Each number is 128 + 24 x the weight over its row's rms, rounded and kept within 0 to 255. Layers, rows and columns count from 0. Numbers have three digits each. The size before them is the row's rms in percent of the matrix's.

# down: layer 7 MLP down (transposed), 2560x640, rms 0.0381, rows 592-644, columns 0-127
# up: layer 7 MLP up, 2560x640, rms 0.147, rows 593-644, columns 0-127
down592 094:098157150096162142107098178129070154108136116167194148123099117141131149117187175129141124154134095141114161120111099142184091129138113164123119128118114143099137148093143099132125140116120122073133114109127102121109110143111083149145111106121116144085108111123162140109172113175126127111112096154114103149122089162148154126178113148150176131120147135112106127139118112063126145128130
up593 096:131106133136111093147138077097120081145096135142130105089128155151194123144106106137129146174143126095163144157173148082081115098073148145096133125144147143083136110153161130190116141122098138103096123118136152103122121155172083098154076164116141129106127119119125056121101145159140145138123116131156132119139106137122182125116091133103105130133146148147103123154141118147115119159107
down593 096:134139088139131144131147113143139133162149109083120102082112096118140097122108104132125108141134107103112128128129164129138172131179082129120110114169168148189110110124130114108144108129127121108129142137125134132148144100133182101160109111119118147117149101144135187136130121109122138138146138159160139116154129112128081135114100159156124128149182107092109162107123108136153148085121
up594 082:130149118162150136126171137130140114131156123129121132120136148167162161123116106086134093136122131153064120132123122169136124150124132110182134055137139091154127142107148128156153158099137146128131158130104139131143127169120100108140100173135165103146122112100097119122133121125153115113115141153130153193135127165199121132111150097108169136143114130143108165100117080118157135137123
down594 088:145136133105120100130155145117115124140136154133133099182130148117171109157134176125145150117127164137121131114110165151080119096149181116113109131112115166146160160119088130107121150130094147143107117109125103130106126141101139138151081104142109120128164120147145143143094123130140140139126097121115142115144114117116111133126096137118160127136135172143131149116072149132121115133108
up595 089:110124117136124136127142169093111111124129149132135096124136101120142170117105140098108104134144130119127118097125091153141141154135122143149166121123144122138103155137101151126126107145130118113124115119100124133182102163125099119089130141147131129088160103138133085108159129159134137121132142096108141095115169087114166151135137116121163091144145149158142127118144129145131093156127
down595 084:111112126150121172123120104184137157120111186120113119119146093085143120113141116133109124108129115087134148113132147105067140150162144087108129171116083113144155168108126152141142155137107125113088155133149120165112123155117093137107137098129111151070160138102129146105092117123152092125146162125121117138130090148119118076115101123130135124133176095118161129121084106135081144137158
up596 103:125169129141141143133133136148102108079121102159110089085137136127137113149110121143105152150140107103136141136074172111126077112127124129092096121178124106095089171094170083112149138171114150107139140122122122105109098123163108108181142127156152105192107130146153142173130114093128126117139129111107094156165135114155149143162159125130149145120136127113081094165166096154144128118089
down596 101:106130124132142153092177156132111136090101121136154138117136125191133145123122122111112088105122172100143090114155137100167154144173125174126149124131138197158132130127115104098149109168119096168121138097182126125120122117127122138168108092158160142176180127142140132129116138110123104147139148139169083167161104147116124144072145124164143128076112154123100115082167103110143123119112
up597 104:125125158153129092140137123111122130126157135104094122146118113130134138096127166100115131126148161148134141101108131170140126106125116149144126156170131119154123157138122097165130172120095135135079181133132135112164088094122113141137082156161069145180140161129080159139130156132120147135135107119131151124146159139116140084127148137130117137130114165143153151139082165152137115116145
down597 123:177135134150139104127134081108125118123149157114114087133093139087125131143120150142140136172132112141134134149105130119089113132096124129101103124120144159095125110151153114114103125130121153150109148132100148102146099161145088129151106141102122144172129120115132143146131144141133130107119125128147114134098136169130118149095161125148149118105119109138175128105098154135120136136115
up598 098:113149048106189119158156118105099131107085168079154146125120130195134101130112138133139131144116098117137146146131118132124123125110122143141094126142118117102130167105146120165138098142176132094134160097146128114124141146108131148109115114121155095143161122100110170151125094169127150134123167136108125162092111091087091166131161129140114133084146115150108168105135171137119152125145
down598 097:105155131130111143114150142107140105109130104122125070141103128162110095157130125127164149120113112109119144160121120143134127180089110121113159159123144119132105140172137150064151140160127138118122168126167104113141128176174119125140136188120087148126162157121133166121117117157182124120146192148114147145153087169137131144119156119104100144128130119075156108131145116135162067100133
up599 100:159114120124120115136144088135125129123128135136107141128095167130116148118119159128113137174137133117080107132114159115113162140050128145142127126122095112147136138106106158101121163146179115132162152101153168133137103168138178153129163149089149133146103137139158142111156127183127130138098108148135146122196115118120167135151111139125085151135151146144130098129173117155165165131140
down599 095:149142136171115170109149179110116145135148146151134122110097138064103114098093121115160117127116086077144104107129170135094119133113139079148132112159146136136113154138152129127104074158130139147105108124121125136134109108130119135126135122102099106139151119154108117119128124135156142129103171093169142119169155134110130089092119152139105109144170156182070113121140149118083130110157
up600 100:078139113153106139119105118131125111115132104125076136137121135135154128082172146155159147139192127121160162137180083092114127146109124158100109104148128114140130192137137119123174104090115135090147115132156147155152147078159060154079152132127131143128133114117103140104141121138131143162147117121136106071101142132110133142162104153153128060124099138134135126107136096135148113136090
down600 100:120103113140132145182165107089140118119099156146123097088157140130126170171076132144143124174107111155153119126125161119210149136136135150159145133138122129080150098144135146128093112112113145144158139092146107106138125115119164120113117145134091173125086170096095137106094132138084128114101186116131141139132167111170115120126101146126081109080109150158153144137152133122169149143146
up601 085:167085154124143154149143175148148115143108141106109129106152156143128149103112087165178125117097122126110097131135096111176101160116152109134151145147124151142115091120108069098138099144140167135113134096114087106111108123110122122120125142125121127127118113072159129136112133111156115105137123135135108125139136114173181169087101133132114106152163109118118120156078116131115114169116
down601 089:129185109161115126126153133112115119146171136143144171097130150137117123150088142127118082110116139152098161121105118148151147113143185133113122163166137121156151093119127178165146143130085182108128103115140108127109119132135122138147117135151102133098110151136117164133124102087103119098103149127097132112164135156152116155130124130102094141139117124108168107138131091141139127109144
up602 105:119116135172145155114099120141088092085148124151139099092114122124107147065135091148090117115149131118144104153143156176157095153147125138111129136137148111126139205084150104138131132133158152123125166087164134115142180132151148153107070093139103170122148116150069073175139104133120129102110109194126155142155132163145186150149141158138113115090108115089130145159136175156096104169135
down602 106:165163123148132139131090125130123072097129122118100133113143119180115129177100108143166098108137085111159130130105165143202118154162145136112100134153118113124132126054115114169119117134104153124144132127121102105120119140074122127130094100166147132124136144163148109105138079131131150140103139131073140112130107083076131139124116104102157108124166105142110113093125086115122133142152
up603 092:117137103135105095116128131091169126083074112115135177168160087104164113129129133120105114103128121136158146108104129099125128089155134152150158113167070155121123136145122140148144110097116151137104124135114144125178155126097137148172099157117149098145150134128142118082109113170083144129143128128093129172187134117130122106103138123134089149147147151096125133143091124135130139110105
down603 085:137123118078128146127147114147109136101148111095113063127133154136136115114123108182138094165138126123099114126156140095108110163159095105112104130145182150185123151127139121114183121127130117118124152147096100132111123137108142126108103127124171131132129137138131148140116146116176103114098103134112153087108153114123141106123133164122130128116166157148130136126128090119135133100108
up604 095:145083066166142130164077125095062137115158101131147081099168138137128157123120120155111111137175142127118111121106133152104164105134104118130152143159149149112152125119137113129152087190123127098110143101083111137116112107179118141125132082091137129154128096124110062127095102149098127150143136127131125093105153103094123137132113126112141153106125187128119141165145124142157132123139
down604 099:167167130114122128170163155103116128138069139172092126150122108122127108142090136131134119170144084119107156158154094107109113102098077138115107120146180160133154102131139135137152157104094097114130129113115163109118158125139132116119137120121171113094109122173110127179141144184111099115121135110115166108186112154148125142129144157137104088123128089132114138135142133143127098132114
up605 108:132110109124141167154138090147126182139152133126140096108171092114151139105124137130127112129139131153158147129159159101142187145104122145151152102133188175107126102131125126089102129100158138140092093114152150159081124143127106109120116153175107133130172103138112123119133117087143117128090122124079123107122106137112112139156135114109155152124113138132105150150089117105148137143106
down605 107:159180105116136139153111115158119137115109130131102127129133139105092122155146150141127108131099120120095148101069103158110113120141111124120145132122104166116090146131150132121093119126105174124137134132147096153128182105138076143085101146126128107148117145124138150126155110141134091138110099132106133142134133088077149122126136144120118143125145128129128110120131143170145116144168
up606 098:119156155129102086126137159125070118061151078089103129110162140149121127098124148146177133114126101131130142143113138126144125118116111126094109151086072120109109110100122154113136104119121122113101134168097137096072128171114129123117152102070117102127153113157129096158093142131130144135089145125116122203132073143147124136132106125111144120105132161147099144136147123147120127116093
down606 098:161164167151158143152114125129144147149127117146143119088162133128114107116126052085148115129151184128131154134102082093126094110159109151157110143118102140108129145137191121120130113116184114159131140121119092146114115129125121132177136092129137149132130138111085127109162141144113127128151154097131154125100154121127110147126125118164112171111159160143133113133159153136163150123148
up607 110:117119094111139139110155144124136113100130165139170165110111132162114129122111090092128132107126165109120127149095156121114163104124130143095154088122099112213120140141090152098143119162133153118154120127132112139126124166167146143114138134115151136128132146151121128123116129120139119113093139146148091079102099095158135128151095168099158119114118138125119144097103144113127138114153
down607 119:116120105097104132067076121146103090148116190119172185093115162085080117132137106116136140104173145109136148082118117100145118130153118131149161042157148150181109128118150102127153100161119126098132160142105145105137123110072118085119128134082152138123143130157096124080100123115140126095091132145142107110138103160136116143125154121145123132148158119114084114121150134132129155122124
up608 102:079109111127109135131154101141118141131093146093106181111100128132076116135113167119112137081145102111103143134089117153133146140109149124131153132166112100120125079129119164119100117110122119070140125170116128111076167152154157110094107121115111142135138138139123114131138095127100150141116145105114122104175140103115092114112129172124143157131169119146135143130114150084126150131098
down608 097:134108122093121123101163134128130105054102149127160113111101123106164143130100142106116127108130124101129136138121110101152129143145126081094137131128098132133129106168093104151123144129120074082091122167152100104107129157134196106127104113173111128151153158148140108159141130081079133098104146107125169106109122128130133141126108111151105120119171146124084112097155171130135145100109
up609 096:132084120121140126088121135134107127123159181106164158135131107070114141137118178156132140146119158116121130119138102103123115131125122135122109092118131147135152139123099093100164131111125111155136101150103101139116137158124162157153157103173082103099142165126126139137133182138084135133152129132149053140157089154130116126117108108141131155125136150084141092116193135150117145104138
down609 095:122087116143125141119154105111154136115058094152126103132111104120055096152101102088129159135120148115148126117182127117128122117132133103077135149116126098093143108165128112161130098121109132143076118124124172123140159152176167114116142139139157132083148143111101131120130131125132129156130089101127111093116112172085140131139156131189099139111141154130133131073128147104081142106132
up610 096:161127156132073128121086133110123154121146155105123161154150118108130150131112146116103137108140114099140144106095119152121108112133133162139124140118080108124187146130106148154147129182177102107173152087135168132147148136137107130157131121138161148143182164148139082139150133145123111104125166110091112147114133152158089098142105120115152106066154110107145138091125138100110159163130
down610 096:153115140139155120103127144161128090104090136151127141113099120139140134140140146123167148138135141129121097136154092130171120113138117094103087152162146138140119173206128133118110126115133113117144152120117123142111113108105126127115119161084094113084134130165161128170155138137124131154118147118114190124117113110136138145153138136148119128087112165114156139146103132131096129083118
up611 100:127110126126156148175107130124136104145130106112112153135140117091101135108178118130090121103132132082131140149115126148152145134079158119133199125102149130089213163146179152133094136083084130110114135081144162135163134139074108129146129153152138140152128112151097085159160128133128168145144142105144148139137124137109131155117141138108149126134143106135139117136153155117126141111121
down611 100:152135153115102121092111146144140116161144094124130162089114147156152120108102122092124119149079125120104097161099154116129142115138104125112131147115107086137117123105114071040141081148127145167137132160092134140157126141135102141155126150146117080175147134149149149110151119151132115148126136157125157146109057153137078098072117149159110132130136152113164123094158124142128117108127
up612 089:104153091127079164165167141142126138131149134169147157095154122102152082122158118111161140144113142065132172146117126114133140141152108183116158140170102133129135138151133153116117045156135133186123151174141134151101114106121148095110131092097126096076098124139136117167106121088147107160132116123140126140067130071123109142159163110135151154144115108146121102142107111154104133154112
down612 084:131120124138185132108118111109170076124132122109101145101127114144145153133114131154100149130099120135142114095121123157126104112117105117139112118074146144142120162152140114127106164100090143097175126162109124119141152141116144151104150127146137171130105164130098106147147168153139174125112131106160100085088093152119128162125173137139117131104128158086136117144088168102139083108096
up613 102:118102105160118117122131117082154111099093092130147102161140127096123102159147121117147173126131147093079130138160112108163113106106133129134153082126149146116127149097092105105132163140146142154141129135104138120133110151166190137159095119140097117166099103071142161139116195134158113165125084164117141131119156124145120086125125109115176129164115108136140193126097135205068120158095
down613 102:162148123101110170108098156139141121131128143122121105136151128105114155085150145129121176154140144119091121092119118130089111144062141131141119143137125094116135098137108120124106110103127148146135142121148120127141139102126103119136099130079122129126158133063100139100124139156110124153119160129124159161099093112138175103098147094111139131102129172112128141102109127118131153158160
up614 107:124140127103153142157124112153105122115101122146084157150148128127083138136127117118131188142135173158083143128103138096083116080122131132113125142134142109127117120143132135127136111156108129125112147103109122130100144105077104161109176183098180108107096128134124104109142181089157126089164073124115151095111099113108143171089158126085168131129136116178111127119142109150117135135098
down614 109:140139102127097114137167095162126117119126120164110145142115150124114154140114102114117123132114119105144182072132118089076128127124131143143141103118081117173132153151129128146129105113113142106142185118141159132094182164105137118092138146067128126120159154145094105123096120129134200096171117092135148167148113134157116134121155159109130107141128107126128095142119142128135137117113
up615 098:129100108100144128142106150110117102102108144150100120093166098125072138157135144115136140129147105149132146105092128131119166107114117140128074138120109128093132059097103127127080168168124127099132098114126126134127110125150111130154102111095141125137124072143147161117106107146143137106083112158105164090131095109129159128144132141107161128167085194121128194101151149155107108135191
down615 102:135156178101136119120125150169155145181147124134137173133090142082165183113133094122090145149137128095142121144172138142118140143090134108120123170167184087098112147106149116123110129176130147105102126124103141151105119113136108122111158119160117162106120109158158141138114100144163117089131174075126128128115133133121119163130160144143132119132148120104104113135148113173140122095163
up616 101:185136133197131140137132161124111136094138119129177115140089159139118140121138154118127157139143124114134141092134158138109123092117147112124133157143128118109146200138094150131088117124147137096124144131128143126174138129112120171130129133134072151107102167140147138154133131127097134132156095101114141134148092133117138106205125170135132100108129155146110123110101082163112128147121
down616 104:130111161125149111127142115142102130130067134119105096112122128142105125131093089094132102142110131085124120110115118114180137083114180111133108127168154136117141155132119100119109142146158104139141181153100138131145148103174113118099143134161149158132134126140120136136147140097165130143091099137106128127120114114125129160119119144164109130127102156139138127117148151145127146090077
up617 097:091123134133125154138116131159110097186079146122147143139110170134198190140116104138131113145104121134133126079138161163124101139158046160130140145099142156148140093100121118119147166125094146151153143133141156123168125125116144140154124101111096151092107071131127113160139122146124129153129142153119089187113114099139126113184170121137115111122139135143143152113116110090151065187100
down617 098:125137152119135137080130095101112115134110151188166120108144120134167166115131127126142138119169102187101151108126121158125113139108130142156076188128130158112156141160162101131149146099113153134140152097112122142108171100138074148145124132126124113125129075132123140106125132110135123118126120128109155146145090130143159115147174100099167079136125082125123115082092154097133151160134
up618 101:145104143119176136094104088144118150127140076132161161153117175137132133106154156125129135106138120172117101174135115102134146120112144132125122152086147115123138149104142135142155116128136146130183067110142151140156122164113109127158157140127126086114110101130143136149183139114142109132133164129129115147103097080136134147190149136137100113126072116133146094099121147152106126124071
down618 098:152149156128129121123083116136160128147147122083114100147141116115136102169166138099150131120088127169136155091170142076143107123173153137142129113152111150103092136100155143128114157133149095096087078167147121136106149129131147099106185118109160106096109111134111144115149089112087150114120117113134179110125109084099125110180149154097098135116143138100104126167131120101135081131163
up619 091:116092086103093137094160122126102123111104115148116181153119088169093131091112106185191122159122083148091120134159137073156094134120134122144132137115139149124115131175140115100111137083135124105199155116094163125144113106125155134143121104114104061139090143126098097138151124083116173079059113137129149106124116149170138103125116149125107115142083148147120141116089151125120133118102
down619 086:124124147131131104094093100134169135100099120130132085097122138165117141155107119103064171080082147144094097104133096158131120127132098166105125101116117120100140091136139106108140129181144104111135126149157135155121167126148136073163151124163106098114154116134134132129145120139108166165135118114122096108097112148097104126127142125145172154094123120120129124111140160163143116120135
up620 104:142117127115124122138120130062108091118170118120153127112125126134117121106128157120143101162180144137105164140121119097128187127122115138161116156156124134125144147127131117114124150131129106106166133158137148113132114120143112116153120104144131140156089133173150157184130140193134095124108153212109154129117135185087125161165146109143097161160130122111149182102127091112162134110138
down620 107:150128114137087163102120150108135109147108190113129091119118112124090189132134154149126096129100148103140183166101089134159098124130107113096148174157112107115153145128167115137155091099136153132138124166105097097154112123164141159152103119135089122101134158114131111118109136159094126179118093139112138139163122155122102152161102136114142107137134149136118125166128117125124110145117
up621 108:116141112160160125159162132096124150130125127152101127162134156129093137134167154121100110153125112051128114122094080112175113114134126151069135115120134120183136153102126135136144095145116139139128109138117164124123114107099125110102141102151129100107121142130176123103126155094142138152137150154129122147160116147093159133134104108112166126147120128099114101109169137111154134140102
down621 109:128143143119109138113173116177092132148111116131114102137123148119136104102100098128117155141157163093094141169079118134143103115099148161112146136109142138118111123114139136153149132143139127138132096112128153131103104142161130128127164122153156091132131121153138096081126134107091161162091121142094137131160142127149181125131135172120181170088153149132110112095126173139124083091129
up622 101:135129120124107132142077130123113099171132076146125119133128123121180117118152104109125077088142144115141152118108143154138105103132119121128139157126117105117126123107097119106153094155106125150155118145152109105147147131136114087140117151126101096146129125122117147134133100112145089122119164091126136120133136145131081118173145140128154131071135137141131130146150138128111135110105
down622 099:147115177124174146161140092123098109129158085130109120121133129170140141113103107127108155158129127135106112112145154157158153149158138128104083128134162126148113167135084131136120153128136129111097130125179104104143125134156106138146159122112126146138139104122103111124132126120153130151078101109138086126181116109152149132111110139139109106083131147146140097120140129112129121167153
up623 105:132093157112150143100134095138134114087151151145105116094164117140137130072113165117168129152145166134096081129108162079120135115127103115118112151123113092146123149115106151104127107119091157129131123110135126091127122124125110124106113088116146106119096139146130125086141136109136130106138147115139134119108175074172157120201130135122134164112110175172123130139111144139143102162161
down623 101:143097100111111169143052123099151139109151117107142137159100130130118121129126150142149140092113118148136160127140104135143142137102083155084132061130127123144087100139146175142112131103143128114100166146131135139116093140117103150109134151135091139143175114068115135126140072175164144101138147093181140125084113137132116189107170127126129120111104090086121136103087139134094152132123
up624 103:104165130126122132127147093134132165172114123138116113141152121126125116133081129128131154143128105157160112134161127150132126129098082135106153194125133122148146134112141124125105126139133109102105111094140127143110164109109126163147094097117140123181075149146139149111155100108125132129117124103107123089172173101176162068129121133142106117081162139137123144129154114144123149169145
down624 100:106132183116106115145126154123105168144090124129149130133169139121132113158112145107156154139091132128115118115159129163133108112159149168099147130119165122131108095145150160132115144104119173183089099163121108115121105158161121108134116096153128109103109108132151105164152084091136156142155142135117093101070127156087160103142106106140128113136118153077144126106109100138121141151125
up625 093:136118137112130101160150134160149143124105116119158133083165104138156131123143089113141148118149175125146089149138180130128152138124109140130107133133121135101087172134073164160109118108123090137116110117123128110146102152161103129112099143136128157062084145137170108115127139119124145142119130108152140145147134120116099089122203125108135141133079105153125120181172107165122121093095
down625 090:104149111097121170108111107124162098129160112098125122132134155138098071101100126110162156118189085098106104131123127106152116142107136112125107127106110160133143130150165122134136135100122153145102092101157149133102125124092125151139173112149118149138147135147168141140095172139127153157105134128126117116111152169154130155149082107168093136119144123101166101119104167168132114147149
up626 106:156136129141141113138130162121132100102148124070141126118157151158113146140112159142140082127129170133171096153114139181158098126166119135091102131119114113177133129137132101159121125125128144140130106085119111071116127114153131108124161106153109124131137168132114141130142128126104132137085095123091133134145105154123077096152089145147111093124109134113119163187100134107104150139132
down626 109:132126148123122110150128122111126094111131128108084146145101109140122157126147108087155124070145172148126134156146093144153103067094125096161113208139166100135139115082137114116118109135092107115121118116105150125082121135117173126083104143129105105134093100116129136120146113130141158122108165108145149157103104130103103148138159131162097097142139133128131118176135133124186094131093
up627 097:150165091125176096102090154117119139105147150149146158148130144165140086164149113105123158151097120150170144134134176125070143117115122101130095119143103119109148158144120118098128126115142117116118133155150116126122113125110116067146095141113115151122136148141099120124172111092128127163116147115147130082111145134159079156084116103122184113151114115129108120183133112154129093163114
down627 097:115106129124156136133114172129143136119121130163130134128113135100145150146128124174140156125121140088116137092099137159165133110145115124111159063098153105161115108130126146059127151125106152139062116151148125099093133124099098123153183132115100144105135136126163120119118080133129086132147114112138150148142153164128177131139112121153130122126129152141113188124147089102131112107136
up628 096:108083126098127170166157084112107108122139095138117135108139129124162088140102151083152105133123110146108114108100132118146112108078105160133170179122106172138125131142117144077127139115153167152117113122143147075155151144149098127135117143117114117129094128112142165161190117127108109103133129138156105096134118109145170100120116112149111138148169125108120097155127162120138136110083
down628 096:107155106158162147086127163124115139139104153183121172170086131129138120086104151137075151126100140127103124135103121071087086130120110176107166134119132128123184134110083097114135149146180135134147131140164103141130122134132107151109091157110128103124118118162137118133114142096131115142136166138171128122123133110136166153105154135146122105119133147151122136126182137133130135117136
up629 097:121129150124126128107132136136098125105142116158112134166157190136114122144128153166125136117116131122142135093135109150122141144141145171107137166113157091130121133159151107126104131104134124159112122094125090141175108109085108136125117130109090151124154160075152101166102092200125112164165127173115140181140120111094076136115100146166134140131117086101106123158124121112114126137118
down629 098:083115144131123069142156157114155120119128123115195174119126116153177134156111145125116123152130164111127135132108113105121125128101120109101142104137098149102069116107130162093085123104103121138123175112165125117119140131144144143119121101150156156153124149114154134096098156153102102138136140132183115096177121122121148107164115180137128079140160155164092119097147104134142124124153
up630 107:156173138102119121133167162126106115128142143121153171126162116160091134121086136097198136105111110133177145150118130133109112117096132130139180142170123165154127097131096154129148151123091127139123150155134135163140085163139136118119064142135151120136084138098136141108177147145145177096114143160101110134106125153159129161130156110070144081185157152122116098146126169113122117165102
down630 103:101179149100099096164138138126081091123096174104142176150131116168111141097100191151146138134124128119139088172117118125146127132064112092150142157158083124124109116109114143153132171100096109171122120133167104144158142151140107156154113102155158122141092133143154106125120112109152168149152118116119112147142097097146164136132092142131109125159112091128099128091149171122124110158129
up631 100:129104164146119155100123126134126163137133119126122093124134087118084129127091142215181118114085118147120109082124105126138096093103075092096142192124126126148156138092133135146124099145106164126157088125123139123133154106112104139113118131102170058121137178134152133127132149147087126156124136093147137115109173154133152123130175125153151132136118091083102128111109183115103155109152
down631 098:141146143116118136103089150159190139125131162104119117119149136127124151134190118134088131093114099127135144102154073125090127136130138084135111095126197091133153136071137137084149100149123115128164110162060124103163138163126158117133118148132116164169164134103125155099126076121163148143121164108134132109116103167106152118158131110131128157110101136074099163148127127153099153116089
up632 107:180141123110096134081163103078106120103138160163141114130168093125153140125132058142104154088108129138129144130124135131135162161141130117123130123093135161105066144104111122140174163110146162194111089126113138146136152114127163159084152153104138123130109145107152100109143147054132134155141141123107137127102107141147096081117142142131184174147156189149191186127124124131111147121134
down632 101:130090072108119118168085121138160137133098111119122063133060147124136135117121114092150108126111170128127123139154103124110115054119127110123079116059155063115123163142088144099147111105135125170119152129142115143118121132148136177123120119120147127158152157141123121146133093132174082154154083156089154141160127111135139107126125131156147135132199153096123118126176120153144094100179
up633 102:160147113161118117090120101129151105120128134144104161117139107132123135151156149199141124094137132063113119129133138119103094177113118168116091140205112132127102126128104130111108176128167128124118118092079148095144118124159130123124115177148095114100132073137132130089142082130139155160113146078114094101132131116132140111095117159105121135157140128116147140147157089086111098144139
down633 101:128117128108079100106133150116127154144141120116132125132124151107142127115160099161089144077113100146146114130107143142126105117150090138169115095104141122173096148179162104151126122127120120151117103126123128157081173114128130107089125137123148131124094176073132089131128128125086125104121106113164161154135130154130163113171154123138088146136153113154138131114088101113123153121109
up634 100:114154126135154131154129110152119141154138147152167085141133071147128110135144166085192093138089124148124146096135152099114113094113131148161127110163125154150119157126163110143109186099141147125106130179129119121112092168108154146108151130151148089135185146160110106153114120122093102128128105138069137111154173131124075160117122116163141165146164130087112156136120150120141101157121
down634 102:143136154131123085093135133148139121131143115125122166174122122144137173101111127138119164074111164106115125088111129097137147140124158113165167134137140186122124079129118093130128100107136140115080102124141103145135125126093133128102124129118133134108141079128142148101144127139112112158094147110066085173116112126141102120099130133131130144111122120115144079113116127081135132153095
up635 098:117162120123097155163159073143094144110111129128194150167135123110106115167099129130097127157124183108072084107108143110143132119130145129134132176140151116121094106148114156117142127141116113137163156093115122125138111108156144119123117179142157105105087137148122140114117120095130120155120129131098142087114139097109164126115124122134153142126139194149139125131116127147135106084136
down635 099:148116172119156118096151149105131149154162095086119149130150107111135130111137147123145087148127084120134133155142148108151089080131133141119112121161092100110136133108112113160141121110143120157129121092130106077115187105127132116090083172153124152107157133137109165140120121155087138150162159147131168107114129164122178170102133135102094091153140108127124147129120122081105103124107
up636 096:143147113088152140158107139125109094147070083128087082126120148117173121105124131136173164144113124137106078149106150130142114141111168102110119129146130133109104101136121118139135119112119169140094169134168173121132127160114091130105114136148114119122169135149087108135176159150152122132151131110131113169146127099103142112119163119091086133100137132127145110115154129129151092132113
down636 114:139096140139129100155117115142143174142169133122207153133130112122113126131158121091084112151131121097164161135178104110110153118142073177118149140095118134104135124090143115127144114134143120103183106113128116166121130090116184112151113149142166137101138144142165171142126121116064115121120165165127118092122144203139106131176059135175177117148129151109097141161084125107153119132124
up637 096:155151161131169141170142159149099112126117108072147123132165145149131109144134156134130091096115129091122137069140129141154145115153118142141132125120078177130141107143120098096115151152131079147149159174135083125113117132065147125163171118144146103158137129140129141127154145142134105133071166126116106127131163103133123108173164127128136165159128134083119123060134148068100137154150
down637 094:132126158123093137108107115119169104115105128106127114132113124133088128142097160096153130110087131097157114149129107113148121149136120160167089127154136127133143127123127114100118127133116110171110095138126171101152133194119130098095118124082132140148135127141120105147118117137188157094141073147090103163116142127097185132113152120111126121105131124107145122155086133148137125126102
up638 102:122125103135127115124159098132156184111148146127089131119115160114141116148106152132116122146129077149158108166112183103098143097131119115124118121155138123131107155111141115156120138097128105122162105127157108182100146133103114135142136118131103119102112128115100155128137138144195141116143151151110075155108045133111132126144124132089172128128141123117116140107122111138090124141104
down638 099:136140121166128107114114121096166144133140100155181092150114126120117105110131125117150134105113109181151079105127159162162149141161090137151124155130110149109087119095131140143142118154145096098151085137130138117101120100118161155119116126120100098153156090091147150142114167119137090103100128125188132116128105114111136135108149139120180190157114135128131112138138101173132101131134
up639 098:154111135148153134153122124138130116155167107171131149176141104130108130120116144084149143134098114083124136142146111121088109125096150145128102158142129130144135128145111115122150119076124092128092166177115137171137080112097093103108120141108144116131123196060117180139103140126132155138126124101106173133129139116137080101142174130117128170135134148134099127141115102168161153123112
down639 096:122122132093128121118125124111127122128150096101144104126091112146117143114128103132139071105183139111158089181063088159123143108112143115155107105124094130086111087095142145134093109146137103106139106103123156092143160121159107145162134119161142132116116112136150110128128086107121090136083130148089101141153165142097134139160148126160150136087148175105154105140127124165139146120162
up640 097:147093131140169134134110179094155080206141136118080111119135115117090135119111079122136151147123135112145175136125146134107116148125139140134146127122110108122124144122139112161143118103121075154105117136112130167139128102069119115138128134099119092114132126153145115151136089150128154145145127105155149083124116119111097121127179150101161126117113123151107090156130093101131170143090
down640 094:110152135100110144150122099160143088125113115076169164096133094152131123101102134130142136099112124106145170128143156109136114111143103123099145108108122125140126137115150112137150108159146133118103133131156168120119156133185081116162140133207133143120115108121108117122120116146142110129079137123130167119173116151134144116143142115126116133114163106129163110118119142164121141116122
up641 104:136143165099116112105138090116115083149114149134118139106116119156159114082101151093151107130085124115085103147142138180164123140083105137136164110119169124083126117119148115157080147093106163143117093147131132133135121082121145115081121106138130135121136118084151123134102082115121155141144170106154125152126134109151066099099114136112098115118099095129097122124097100145118098141143
down641 106:092111121102146163113113093196156161084132115155077132121150168116168115140107135173119101116133097149109117129125124134125131178141164079111128144190128138151096129130168131139166127121147108158088101153113096122101110104121136110122121079117136121118135160123156116127135101110106134153094151169143147123131119131101186099111138102137147142134143136122088174130140125123127146054095
up642 105:120112105170128161108130109116119156105106166157146130137121144117093112141137124117151109131162137107132101101132152114164132088099112151093140166166091098109176137146100140156091115151079096108110092121112143152106125127120114117132119107103149112143153159123093120153152104113139166127139154167123103092143149146129118144125156051087120116134119113149134094090119121162134099106095
down642 107:140109099128147157119105130124086130133117107163152095160090093105082139127107158101140094114139153131120121120136137148169114123121128119131114112125156132135128122151143138168167159140128135158134099127076186109122131106145133178116149119115158155141113148141127180146102132150156119108149130097146137127104137153124144125108172061099134132156123099219150091085146133133109112130139
up643 098:106119083167152159133130164127136106109163085131135147127137172073117098106122137114129112139096142136058139124101160126130134130102144164154182124151111103132149121149089123123106127161103146163135163117188107139147153140113120120106115112107120156115108079159119118176134118092134109123166122129130133109128149139120179104094098118134114143196104177159114129115119119137184114157125
down643 103:144068118115122183133119140081114136168086121125113166116159149146143156143145087151135143095096110158088170034111111138108107094134127109143146113119120130121155112164106171174115111130101125174087137131133127128139192179100117125148151167140126127128110065150132084129121136062140103112113139108134114139095103120142134150127123110155172124131128105082090105095151127132105155126112
up644 095:143114152184118168129109126134105163157144146189125101091145111108169079147141135154138135134127160102183098131091133125141133140145071144122149172150114150177105119123164098168059145137146082109123108151093150176108141113117115144171123147107107122101083061154147103167162132143144115126149161062132153095145097092140126141125142160138159127160107152109150143144141125146095131106108
down644 089:116151089121151156143178129130113112114092090085053154117107111156170127110056100079135126105125139110110120140136148142119083118156097109170160100129102158097129155144116131109120103118211180139149131154122127145140143110155148147102126140119153134144146120139099139149111115136129118148118101119120112149141106146118150124085116095141102121125177115114128157107129171115158130096129